config.yaml
n_layer: 9
d_model: 96
head_dim: 32
tie_embeddings: true
init_std_qkv: 0.0438
init_std_up: 0.0438
optimizer: "muon"
beta1: 0.95
schedule: "wsd"
decay_fraction: 0.385
final_lr_fraction: 0.0
steps: 3620
Each number is 128 + 32 x the weight over its row's rms, rounded and kept within 0 to 255. Layers, rows and columns count from 0. Numbers have three digits each. The size before them is the row's rms in percent of the matrix's.

# layer 5 MLP down (transposed), 256x96, rms 0.213, rows 165-255, columns 0-31
110:164103110150177175134097134090158146124151108114092155141154113133133170137107076131128159215177
099:100165133115177125158133091184151078120190116120108126092118111148144162124121138149121166140131
107:202085163080107152058112115163129127104185138138192118152090109120157122094124043103130104123156
102:126135084167176104154135207149119132114108022164117125139162126157146133117111144151168132193120
102:109126137076114138146079144142125080152000032135108100120143131111091128100118113058099120101173
088:163166117089089064103164115127104178125097086143135069124093104148101166094124096106105128081081
100:136134121122052088144141116109132127181109101141092163109081108134134107174161125169077124104097
095:143098173129175079120104106124135103097039152145131148124136126170050095109126073083198133150157
097:102163123134074138116165153121185136076105086116073119127158147064146154175071125135118197209186
080:115084147133144118107142143098183151130132105179139130101144105158136119116070126078174100058125
107:142091134161098120134123134087130146147107032084117143153130110123080077161140149151052135077157
124:073100148118119140105156093105156144137133154147140097190070159139102064126114152103118145128194
101:150115120128129154141077194074108085121049138134127149121134134133085121196091142128154135117123
115:102136124132108112140147138114183175168153119174154163126113159054111132159160111150100131122164
104:170089120106162126088117120087119086110128123139155180159150152076121106214126126171183139084142
105:107151134111089140114088122166154152162097148128088128076147092134118116126212058113111142140094
092:159127108123094086132139112081103127128179139169087075127080159120120192161092130112124118038090
108:120135154126144163167062169098091172009115090141101131070128124150139174084133133145132137157188
103:130055074090118143087117138117150137067051208150156136189108103088110149082112169095138174117135
104:141157161103118097136110120078204141131195038090108146121118106158134077100142115096109151148132
104:114065089167079149141095153157125129106077126130144099158108151156110068121115123180169084152119
096:115154152132154110108123039121097084083224126137167108213116116110075106172118097117113142122120
093:158104122113119172137158113146106061117085115141168174084151115099131145092168093104092160146096
096:113110101198134100098158138129061200102164145135086120094145152193098181156088159101075109047139
119:156124132133128166169141127070117118137141134127176107095120209113132180142083162164093106101140
104:151173125126102129136118079145109111114135126144170145121082122061123062132175133175118089190131
154:124137118178127139147139118172175142141198028107110183173138159114161075118107080168184143147182
102:166094103115124082168132121077132105171136200153177157162083095164107122144130110136142100092147
080:083127090064125174165112083169101113097112117111119150117082100163154085158158110042187138200152
107:171090181113184099087083116100095112105148034217167175141112114125109102136146109084148151103094
097:183144138120145134118125084201210166132123163179107147114109109127067088122141113140162181145113
106:142098132125076121138103129093114147144130082113127117185094126123124065161152143209133134221070
098:123171164122102121139114126124123160141167255138121087092160074108153150111187163161145085194160
098:118100137126119160155140175122204135111169162173142188159133114178108107121106169180162147172166
096:165102151110114089109101154081167177125059190117145139154088088107114125161132126145142140183101
102:157153133088093140143137183082104114131073141199090090141124127121116133143130175125128079152087
094:165119123160112132083120145120084083090111185159137145154169097165086137196120107178151144111139
099:145204105140112119133178122066142129165155117122121118157106206111128082153136173126150149007060
119:131159132144107120082116107111170154093239141110144158149136104141148082174108158096133136206112
113:164143105139149101111159119124194112134174091095141137201113161237079106139166150125166201129104
108:113151134171130168125101109063110150118151152132143191119186126083189110143167109166179099131140
119:092142132145110111169135091123126130173093141129114079097150135119182141177136138061129153122143
117:102146137072175150173131088137143126096139145080211158113177171131148102119199084124161126146083
083:142115132171183078115086157084142132179163112123118105150123134204164137111109132127120074000091
092:085092140096134144149126140054143131182145147105103088110151159137187174133138118100143151118140
113:115162125139097101111141140164111108083107083113099119191183171080130129122119102076095071068168
110:120089138143150131160072073161121151159133067155079118117105140078134144073120133135147110195089
095:162089061155168125066147115089113139106101157127155187101124140120087123101147089144140113154113
103:118096156119132120107055114151174067149088118083139141084101074128117119121142154078119154205096
091:128149089103162121083110132084073102144125171124126161118106124129103161125131165118142183099071
094:144123106132115105116171099083149105107216095138105110114133149149059132161094110161134138129091
116:114172086105173117091132165098130127182190114144080107122086163092105124164122147133142085184134
106:153142109116127102172107105139162092119044186164096085092141091137177077144125113128109154092097
112:195130157136121106158096115101122183097085137122111119063071082123137089194121120137113132090116
096:108135149106181154147143028159109183091167062094123095101191109108153103078186097137122151122112
107:145116117102119128117087138151113087172161026128166112104105105170123117102179120147042153099112
092:178132118100112102140160108141178117059129164122114105091118090090108119169118143208040135166108
111:143086140136158130100155103065103145147109137133171128146124169112140102119135133172111118219130
100:107115161131122172116135136097141172148205177125122094123102039124103122121127203082139177127131
041:160119121110122117156120083097112152125099072107108127083111092091176138155148156190110071105122
094:121102136123174172167111178134152110113124147141148162150100153124071185087103130208101142104142
112:139112155136115140118136133135138131088148183169149120179117146113116121168053118111084163103130
095:159108141109157168160130081144082115160161218129146128106127120147126110169085132090084115160120
102:050104079118120146116150114109113150129127068179127133126140125164088099116136162150156139065157
082:144164149131139145132073117077153157095101166206134087136180122114109041199131160095124094200174
113:173087150084134056115133069126067141148200134074154167082097115126116127138161066133095114143129
104:149092119120115132089102128036134129123089195174104162119094091095088094082178089117056120130147
106:150150114162138179121129130118103154136123244163056165117173135123155153152133117134100160132098
081:140099079146131142083099173104102099115028102129149173152104129125134128083083153144169132112127
098:138178140123136125083127103124111111084124081105157128066130146110140151099153161106107167048138
083:151127078139130171154121108148109136122131194112072137135119141116137176113139116119121082045110
088:183152119173115148061169145104132198112154175113091133167091133082099179140138169122149156090067
114:164126162121148124182097172116164075134099181105100113153107123098144112090072090146112103184112
081:144109100138162153159109137078123188130170109128115168143111124129116155131083137145095112061131
102:169107106097086156167078167188116108124083226135128107083170166103085110120179169121150144095061
103:130121136153139131128111125228102138139085077110131109121139140104148096198099112119180112124174
079:172104140153128132111137163112124129049128172122137173141143117147140156101114174150110077013120
110:146166127133136147124146157117141110065195093133155083126103132127112143125072100113124093080113
112:119135073105125146187094189107154130066139133138157119160132099112057109160135103214189147148083
112:105136181110153148185112075105128155170134208128135095104124096124131187141202176134139150076143
090:138094195080082141145132104097120136088136147118099089093160133097153100154154119129110172185118
095:126117094126099094146125149088172166092148067048176185091161124179155086166130157159145116157117
084:115165111181114085166127136143101114147076060122179118208155126140135111113186112141175079129155
087:092128080131122152132084100158153169115092155117160145134114113173109084112120109137105108164194
120:157106152176133168127107142140161123100149159088120172130138133136148154153158116161141098073134
104:094136136126191152130163151123124157128072126122099064140179177169149106178148107082139170148186
105:095105128152076155121113075104113176124115092130137120120165143080097107128106153146139073111142
105:103135124143077141144109132092189161104136104124129106107107102092112168083105139113136063155116
100:140142186112143151114092133105160128101180131093172122143130092184163084130128149101119134014130
114:131116169144181122136136129116045083113113155117105137089146143105138173155116183156116194085122
103:155117103132107199137112178086148092133169137125110118123094122157133078110161131161075088173124
# layer 5 MLP gate, 256x96, rms 0.209, rows 166-255, columns 0-31
096:139143155122111128091142187106125115161156125163113132181128189109112173156104152158171141166115
097:153137073155173170104102172201223144145101071119131127106121118130149146116139080116065123092140
103:176195123146140074185129146113128108039075072130170181092149118160158165119140135179168147108111
093:163096133130163124130082138155162107112119195135104118145136113118134140150173126071133168190155
084:106103137154138082115098085086161137125114170073131057141089123080104070125100107196161120121173
100:125081122156126104128147063112140125122071124077044139121131152090095056161108141145079119144100
099:165094113082134105063112113139149128167149205138103128112136189163093190195146109065152164135095
100:081160138140102142146175182172112175148142165133144136078171128136128119138177116092183112148145
083:096155138142123172119135145158130110118065130177118162180184156097102109092125123182109143114132
103:138117128107098089190109132171123165149106180102132128161166172174179173139139102072201127150141
107:068117141158124120082104101094164164155131178133173127122127154153161079129080171082137157149143
096:120080106152106140098109158132136167103110128072157181194172149179137174165111113133123197139156
108:164117128173144145117137127160160120125127136162148117080175078129112159092113110111168098122155
105:072146134150151086137101141131169063089038114126118166180162168147135091133102115141154139101181
103:100166118131144118176176123154173143139107141053145166147111092144112102127097123137171137151110
093:143138130144172149109140121109109135123106136107162106058065139108078188130133194181076153102172
093:132170125132172124115087126133115121059132145187136147141072154144136112115096122193121096120156
095:109101058182102079080110094165131057148090114079175146120128151184155137130076136127165135179151
094:099192145179155115155109218150155183113073127104134080137114145116130126143153091111173150132120
107:130122123122164130154136208166201127104119164147148101157130184166107141112117163111142109147141
101:110120159096099143086103144147145135121077149108104171099106113109149057097086140159123138145214
087:120118174100174124105123128098061111131079171183147160183163160140077085132120126132132062149184
098:191110131124154119119114089115179121157089156114016159097084106102144145113103136095170177121133
119:137193129160110151105064145155131148123137099132094134128180144181095177122029148145104118105192
095:158147130164102114123161129111168134137100219104122122108124107059169026137172171128127145147137
118:134086174089118098111153099132179173133172108135153154142175110132140084098163148131114157134165
110:143098112121145093100094147107231173086092169071169174162125158171151138143131081109063137141120
086:092106112086123174172145129141098093121085128091117157095123105146177098222126114084149093156157
110:111201145146147116159117156127108113148123164115081136082148126146101088148118140143180099160145
099:161108145110166162144085123157104181038121111217108126140101089129137112151111139175112151182084
101:165144076152138122150141122118164155163175127155120153158163143148172120113103129107151126134136
099:106147146121098039119137170114160175163132104148175107157105077113171075100145119150111129151153
098:160145135189110089085136096111107148143070099138122113110102139122159123109152143149164180135136
103:131081121153134111077076164132124214149138169140125113065068151116146091137115093138161142134091
109:135049129129166054154089136132101151111100176104102149131120204106103127080031164118119122131181
101:134169110188175076075110128169141070106163093126136125155164121130143142158116097133153172129122
106:197153131128133155097156119152154146103090128119146091125149123155128049156163160120109117086118
113:126130114164161075166132095122128115104114144131126130139146189117110093123085095119146092146178
110:121118095138097144172100085151166089112156161150119126102137159096135188068135130112139207155095
096:148161167125131133089168153086105094094172135125173126124192106143137114111143118138140169140146
122:150075147168133105113084061144161119124132152121134161079109089125149103090116074095120154168098
114:085142103142136140135106147149171143067123144140143126141103143196127110121111177107172084153144
089:146096147179134164156147082148126139155082094116124156158192108110180152131164114181158119107195
095:088144136167097109141086131159120139109121148148160154093096104206150109149140148104088132104136
107:138120036054104124094106119142190155118130137195059157105145156219154091043125130153106110148120
101:148121136188139107123097125118127045116134125165167127133163181144163166132076189113164154237152
102:097078081093125111128193167160180161135069102096122185146130131097038104151132157133106173128109
109:131145052148131150170142145158109114125093119109184145070205176157136104082112195140119123142119
093:067119107113135141141149156106139091142048131215133157130106106115109120127127107140132177119087
105:172068178107109129191084116116084092167183117103107205131095129133186117083132106127088180151142
106:122145106152149150111145135154168126083124118140190184116159166130104094160151170140136191159077
101:134156124151144127152117119175141159082138131109102152071137093102097094142120104118114077137122
106:132078076160098143157100140138196149106150150181131159115130118125123141100153122072173133176073
096:086129170141132115084153110190144128137076112184101149115132124147145011094117131143115223111133
105:143156203167149179150105124143127197094103089140099162158101132135181185107107118122150096188155
096:101132123073145196101110145225168088135150111150149177148134142111131188126210126107117167116147
115:130131118176141157110113110167140169079120128137139161176138134168049128166117150052168110169118
097:140115150115082090133044152072121178117069112135073066139160110094089114108183167098118114141094
039:128127136148125134142115205157195089083111142156070152172192130164135115153185084169119145073111
091:145127140163175123090113077194123096127161155118146147112101161089109102146090133191174139064131
114:191154142174177103163141147111144117127123118140181167182206138137141104074091121120156069144128
092:131138130104165133127139153128149166181162124116093136179155146170081086095099171148176174113131
104:146138122121126129144114124175156140132125195116097073118083167170110187089129153076108136090144
089:084170161065149153168081030107139122077137119134146093112174134121175111133149135181166118140130
124:144179152151093072139131127151151160113131111075065140151150151156162123110085099051091110131125
105:139138108178128095096148141126123116141144113131100108109178174145199137056178138045148132146142
109:166103130172103101140108124152136147194084118127147192126200184094063090128166131147131076141084
078:057085119141109141147146129131117127140187161123065219165075130164111120110129087073163109084065
099:101120192133162074128167149139149138154049138119097188090191137177137207110150091112124116186077
090:067125188102133126134142081130150116182101086142177079073146164182120128201131136136139129148152
095:149139078079153114136123128126123155145074149093137213166159119099115152191096121080127070082130
116:096151095152054084126116183131127189140112144114127132138152169157103144140071130100125127142139
091:147113201123136133130117158194161124104147143147095142155142138197121090184153087072113125107146
113:175082157149162110118109199138184147179161084087191151110157125125160109096130111091069170195110
107:161105119162165118099121141129135161164149125163112166144130131166090141145145158117144138149155
085:137166104109147130115141108152124119104146166146110125127169140146096190143109101113079140144130
100:070125116150176081135054128135132164171093153099133141138086124146090107156052056158156160132013
122:138122114147185123141178115142107126126146131176104157199173150189116127156126174098143106131160
113:185187199099169124169090086167145112115123139142122129110136119125137104106132094116163157153160
095:124134106133142146128087139194134102090118132177131154154089185153127080180112144118148189149095
096:092120158121114191133071067184091143193126142093137111104121129111138180126137162131153158119092
090:133097104173130193105084168159152205163122089166137123149165189173109173164137104100147109114170
092:137117186095079118126126127121169127177065153073107098139139151203114072141082116142136130142161
112:126160106142087092130151159169201178174126172183165094203122120148090143122104098122164151163171
109:133156110199152150159167171171157136159114125159153161120173112075120103062161076097150133122118
097:087126127151184130154079147099106116155131163152133174086127127138121088076139086094158117140138
109:136069109097105126146076155147196139111116161152094080145150166123127126086145164149144107165076
096:095069069184116138138096176160126111094073142155128113137108138190123092097084080178112111123134
109:157183150149068118140128145142180159130130147137108135082167119107166123168154066129167128074112
100:132132097118143196171089086182132100101098154165122148076057145128139156145102120148124085157178
# layer 5 MLP up, 256x96, rms 0.22, rows 166-255, columns 0-31
100:069088152124116153178175121144120127126131141147143127160170153154119089102132091153105149173090
106:111110129102169174161162103145208176182050095121135111139161122089120111171133088111157094122074
092:154162068120130104123091123102156176097146124129183135175109113129070119140161097191170172193108
098:087065124133159167125115115120102157148086145139149142137127100069071118147096100148155139140100
087:122107095121082158158137136135112117149102048135139145100149137149077136123104059137149076176111
093:136179108151068080117080062158112118207126144128144154138167149104088111151088074159115121170146
093:132158076165075180157105146095139183155193157154079070122139119079158177113170087176173079112104
099:069112162110064118153139174135120218095070085152195187133154177108118112130128120096095167135129
083:163150103104107076130189073090121094161112120140144133118105180114198140137080154115121134088132
098:116090126117112149079076157122080159098103116104101127172203107158094142084068036163154137136107
120:156072072114127093182121132137156157156082202067160143162097088129103084132124151151207137110147
097:203121141152146072110108165113141116156123122100063114150112141112152092128172120104145154116103
106:076103127135164158176142181148135050134129121115209166124097122113084088111156150116106056157136
099:079182149077144096138126075130098069133078139175148161154133148078136142157116079141140167119152
107:175115099131150105127152114126179108126129104103164181161166108097091127100166144189146163067116
096:108114094112137082149129104135174146097102156122128141110151157081049112135095146110122094109224
093:164158095133149122105121102145113175041165164185160143168078157125137130101120168131175147088146
107:124100132156139181148137108182153192120153114135061074109094146102111107121148149125134127100108
093:065188102096153149162164115080168093095151167146128159092134126061136071142178072127142117154147
104:134138136136186132143075173090149141090200116155112140178098190071122117077098131142135097162137
103:143096069120133163082084160128106129077114082083119074079102120107156122107089112058080139102111
098:105136106158141109125111096123132128179113083140118163116169122140138124154180190203135152107122
103:112139092115094141135164118154115155082110078143151127154118080181223163176149117123070098149147
110:103080103143125144167132120098137073126099143159134137122069132133078154126135064138161118125101
104:105136128163122087109127142117114138216135131140123089156112101068139091076131114099107137088129
123:140137163157116103099129100183166121143160086123172174160129156131176101104143135159126160094181
099:111146183108124092138152139145144127134160137087135145097131115123138160157114115098151115109110
079:117118137092145160085139086189156143108174173142162123130155108094106129087110146194076137116143
106:125113147116125162154154129119159111148118156158110104173147150123152091104130163128155137129091
104:159149091166134135151131123141126138152155142102201123141144140120148155125118103147080098101098
106:162140122126083104107155122095155100118179122103153114149110125142191146075143178104148100128096
087:145150134123140161133099082136115093109167165125052099117095117132071160137117132087131148165083
095:143069144162133159104106136126054120094156090111152077090139129094112170152077077154147136199094
097:191106193071179144107112103135106131128105194119139150136104178114139135101113157121142177117194
104:114148122106073115100122112181174170097157137165123090130147062114155109157188106135095142141092
097:154077116124113103124094141157087175165079140164091152169123129143151093107121110130172141117148
098:173114163145173153133093132175126128078102117093127145088088103155155105111100147134114124194139
117:129112121133095090100082097137127173081131113135147150128106099123154121122145061165122101134089
109:147120150085123099099120150129101155142119146124161128074130137142055154107159095174092142100110
097:157157157181156138079154141095100095162174138115151129140154164128126164122110103094176134096186
122:094148086137172084126134146089101083129168138110097120112168083075065099147129161162205141120168
118:099143158137128160155141119123118131183080124074130062147137110131151093112130150112098119156147
093:155157125116128174157109082137096090129135147093143117143132128088106081092141060130104164152123
088:124107133122121134133094161073156120144202146102136117096135152112164150128124070194149133076138
096:185115113097098107068150133109150135124121160149119132137126153126108096124139140163180117115156
114:089159080165052125077176084120138162135106124068179080110153162186096132129182175145132116137167
100:153078102120172164109103107173155120106119102134134091134141104075130152112106131122116162100113
107:066085139120038058128162188144086077131100080110122128181114152159142121120087097109075123176125
099:117117139115177108142142135126115144111134175158184109161184149139096143117087138069126153127162
083:128182182112136148132131125182187167106131117136096125139188062112161093157130137116169143172148
114:098186123067192163084135151115143107113163129081113176112112124129165167091117131115193108158138
104:144129139099087159161172213076133147125165183110131166111190105125113108111099066140103184120117
118:214154152090112113132110105115150183107102126151168181092105096126165121095114133110162140148102
107:077173109179091104106110104104115097152085082127094179160058136187175179089166117158080144170098
110:145103147109121126215110162119135134111141152121157082083154079136140070177195082136110145143177
087:093136142145154076185094146186110111098071102123130141140153079137088111118179038077077128122159
116:134098131099185149067106139110150151085097081097112078129120096145165151109137186195121163176133
092:103170146097160112116119071110066128175095105144122087098141133094114113172171110121025097154096
041:131141105099119155147126158189110106136070078125093144117072086166160112079138059145084121124088
100:124101144050136166137168130180128098082129131151155102071116189140056117106163106075186095161165
105:143154127128167126164143125164210106135153185085122091180134128175089168103097151126118118068116
094:147091101152150099071110147096090175111108135106078071150183096144150101111106137175162129092130
097:158139133147102101165093129125141158129095082142095114078104164162089112049095070093128127038131
086:134153131118099140131152124171092156132130144053174169105120161142099150163107104116052100076086
113:135142115108068151190234140133157147119200156181175135047090125164162078146066147130129205167099
109:141167146090129216160117137176107064080117117130190196147113165044098123142129129185139113136175
113:114132145136053198099166161113128095165177155135111133086182118055155114132125126129084178136129
086:124117128162100100157175117057093137153122124138144042155143120139101113131155145129104158097087
101:150092136180084115045159125106086129107078123158093117175173139134142102130141142097132090136207
100:101091134105124084092098163106119104121172172187192115111144111155112006100124168091132122181118
093:153143140135106125124107165096159174217136133139213106096047115115110132103141121100112141165118
121:064148141157136105146086130144181088130091134051222148164175125122124129144125180128149112122100
094:148180159121116140115118176152139093135135133088119109146130128127162092117103128072148118150160
098:050204116113177184172161065106114108041092127135094141100113164128146100156109120135164118123112
101:105139157162156073145113146180092097109127077144173119094115111045123148188138090099130077162112
093:100155195091095135098150105095189100150072159162153135154164096138119143096078111158121169160123
105:085123132105093175131188153089109118154192135128116143137178166121104098094133141122118132151171
109:117106122139118143133143111122140116187110116154114121170098201144150168139098126102061067137127
112:125162138138121148192122109156106183120150142107167138168148130156128126155132144107107084052161
102:137089097157136182156113167145120106130174167173120144230112141076078116121128111107111079108094
094:075122099096198119124138098166107148134093164139070117113134150096108116052136094123123123094162
087:152115114165110115083108179205136188088082129132126095143067188166144147117186145066136140078076
090:052126069092150114100098175116118146121144143147133111098124073124116129046136127134130124081170
121:119126099121149156165104154140169098116128121125105137152162165130083141129127136161137110163159
107:064119139171105101133102110115120127095109131168155155087118176137119104117096118089105212155117
102:103176100158140131192086095117147155119127151094105086118141151119130136090084124133128013102127
110:152137103104132137143147070154134108088188157108073144130177101140116135094091128164200164093130
095:088185144149180076064144137133149129158155137075135153109117099182164124165137159108168153138130
109:107173156100158128140120165084128166092162168174187155131120099107196176116136106112168113163117
105:136096144119157189160137136189179097099168083118129144147171142146138165096156136135143137130152